Weights of a small transformer language model.
Architecture: RMSNorm before and after each block, no biases in attention or MLP, tied embeddings, capped logits.
Each number is 50 + 15 x the weight over its row's rms, rounded and kept within 0 to 99. Layers, rows and columns count from 0. The size before them is the row's rms in percent of the matrix's.

# layer 12 MLP gate, 704x256, rms 0.13, rows 325-332, columns 192-255
104:43 60 30 57 63 51 80 67 50 73 35 34 46 56 59 22 39 22 50 52 51 43 45 62 51 28 46 80 62 48 70 76 45 54 38 64 39 35 26 62 44 42 57 31 36 50 46 40 51 62 38 35 36 74 58 71 51 55 35 53 36 50 59 67
105:52 44 30 49 74 66 64 41 65 58 49 51 35 57 55 38 54 42 51 55 38 31 76 39 64 58 33 59 37 44 78 38 65 44 74 58 59 73 42 40 61 44 40 74 38 28 46 68 25 26 50 24 48 52 59 48 39 51 37 61 63 53 46 51
101:53 62 38 48 39 75 65 69 55 40 51 41 57 71 56 50 56 67 34 73 67 52 56 57 59 49 54 62 31 46 41 42 70 50 51 51 45 42 65 23 39 53 36 62 56 33 64 49 70 22 44 49 60 31 43 25 76 37 54 43 45 60 42 40
098:35 37 43 72 36 74 81 41 49 47 35 16 12 51 68 45 22 50 52 68 63 77 67 44 38 63 27 61 34 69 30 56 29 54 44 81 52 41 31 46 44 79 73 40 57 51 52 34 36 92 51 44 38 48 55 44 19 62 50 67 41 24 56 51
108:50 63 72 58 34 39 20 36 27 67 23 20 65 34 51 68 25 60 52 37 56 50 70 59 56 21 46 51 45 39 48 47 46 67 34 70 45 63 65 52 59 48 59 54 63 39 54 13 51 45 36 48 66 54 55 54 27 24 60 24 33 39 40 77
101:40 22 50 47 84 28 61 71 52 69 71 59 66 57 33 74 30 59 56 39 75 40 27 33 21 59 64 24 51 70 28 41 34 35 57 53 41 46 72 55 61 61 52 48 39 41 52 69 51 30 33 51 68 72 61 63 51 58 34 63 39 50 80 25
109:56 33 59 38 63 62 50 37 47 38 58 69 60 39 62 63 47 30 25 69 38 60 26 55 68 48 27 57 52 58 35 62 52 41 56 44 59 55 52 53 52 48 33 33 39 79 41 52 06 33 29 37 51 64 25 43 50 37 63 32 90 42 42 48
090:59 37 69 80 65 51 57 48 58 47 53 86 65 47 62 50 62 17 57 45 66 46 58 36 29 41 50 45 66 75 18 61 81 63 38 39 28 44 10 41 14 45 31 61 31 43 45 67 48 74 66 33 54 38 24 59 73 30 66 46 33 54 32 60
# layer 12 MLP up, 704x256, rms 0.139, rows 325-331, columns 192-255
100:43 87 64 55 42 44 38 56 63 58 50 51 48 32 51 60 52 44 62 55 22 75 38 44 37 56 59 60 67 75 63 52 52 48 36 48 67 35 39 28 41 66 53 23 33 32 44 31 58 54 65 36 66 72 35 65 49 36 86 68 26 45 47 41
104:54 33 77 68 51 38 53 31 09 71 48 25 47 43 60 44 10 53 75 60 49 50 45 53 48 67 39 31 22 49 55 68 43 45 66 32 39 40 47 53 27 31 37 66 36 73 62 61 81 36 69 47 61 51 51 60 56 66 17 34 53 58 67 76
102:43 60 56 68 48 52 51 49 53 43 62 51 45 52 61 31 41 41 55 56 64 30 64 51 29 48 52 62 37 54 59 61 75 62 35 54 58 75 66 57 42 36 31 59 36 37 65 66 46 26 20 80 37 56 41 40 35 31 35 51 60 83 30 38
096:37 60 64 70 30 57 60 72 35 62 18 46 67 43 66 70 58 72 26 74 42 36 52 36 55 81 65 50 22 53 48 44 51 55 34 32 44 24 33 36 51 59 48 51 72 35 51 57 43 72 58 40 29 62 49 54 54 45 49 41 13 50 51 34
105:48 72 58 35 32 50 45 61 61 60 79 67 38 68 53 62 29 59 62 48 47 65 24 52 55 55 64 22 59 44 51 53 35 62 56 72 46 38 73 38 28 51 50 36 64 41 45 56 30 44 74 50 64 52 40 51 26 58 53 48 47 52 82 55
105:66 57 73 34 59 29 24 49 55 64 37 19 57 50 60 65 59 37 46 59 79 49 47 52 49 50 48 38 38 50 32 39 46 58 67 50 38 73 42 51 51 45 45 51 50 40 53 31 64 54 56 44 25 50 53 51 51 90 61 61 59 43 50 96
119:46 58 56 53 48 34 66 58 39 62 24 70 43 44 30 63 47 73 84 44 60 51 56 47 43 51 62 38 38 65 44 66 60 59 82 49 63 55 50 37 46 72 71 84 38 39 27 48 47 55 31 33 56 69 66 45 69 42 48 41 65 52 56 22
# layer 12 MLP down (transposed), 704x256, rms 0.12, rows 325-331, columns 192-255
101:58 26 51 41 58 67 70 57 39 26 08 83 87 44 44 40 64 39 50 46 54 70 52 50 76 58 38 52 26 47 31 69 55 61 68 43 37 18 46 63 47 47 32 73 49 46 34 58 30 45 43 41 46 56 30 39 40 56 38 24 41 52 51 52
099:54 39 66 69 69 67 25 32 52 52 73 55 31 54 61 62 66 21 54 66 50 62 44 59 44 49 64 73 44 66 32 57 72 47 37 65 54 40 58 56 99 25 25 65 46 34 39 56 51 27 56 46 44 62 51 38 56 48 36 39 69 38 47 54
100:29 60 40 42 34 51 56 25 50 31 69 68 07 39 77 52 33 49 79 53 76 42 39 79 48 43 68 26 66 78 73 70 35 49 52 62 31 58 23 36 43 66 57 47 56 55 24 47 35 28 49 64 37 37 23 56 77 36 68 36 59 82 59 38
100:66 52 48 62 60 40 48 47 49 40 67 53 51 65 74 35 69 33 52 41 33 31 68 38 61 46 42 36 59 73 72 72 53 58 67 62 68 51 84 38 67 65 24 46 46 66 44 86 71 29 24 36 77 34 43 61 32 53 51 39 87 39 48 51
104:68 43 45 49 55 20 30 42 59 42 53 36 70 51 55 67 35 83 39 35 58 42 43 41 60 30 52 65 38 63 57 40 62 30 51 24 36 39 47 76 30 47 42 33 63 79 63 32 55 59 58 56 57 38 40 43 37 40 54 75 37 44 29 37
104:55 70 48 53 49 45 40 57 23 50 49 56 34 84 79 54 57 50 38 40 32 62 72 39 44 33 50 29 78 25 24 36 58 42 45 09 64 49 67 55 74 40 48 31 43 65 36 29 68 59 73 42 45 43 64 54 46 36 33 50 46 61 50 30
110:52 42 60 42 48 50 49 48 50 64 63 63 47 60 49 60 56 46 51 59 42 61 32 41 61 48 45 31 54 62 48 74 41 75 77 46 75 48 76 48 35 60 41 50 49 35 65 71 26 69 25 22 41 35 40 54 49 37 64 71 55 67 49 39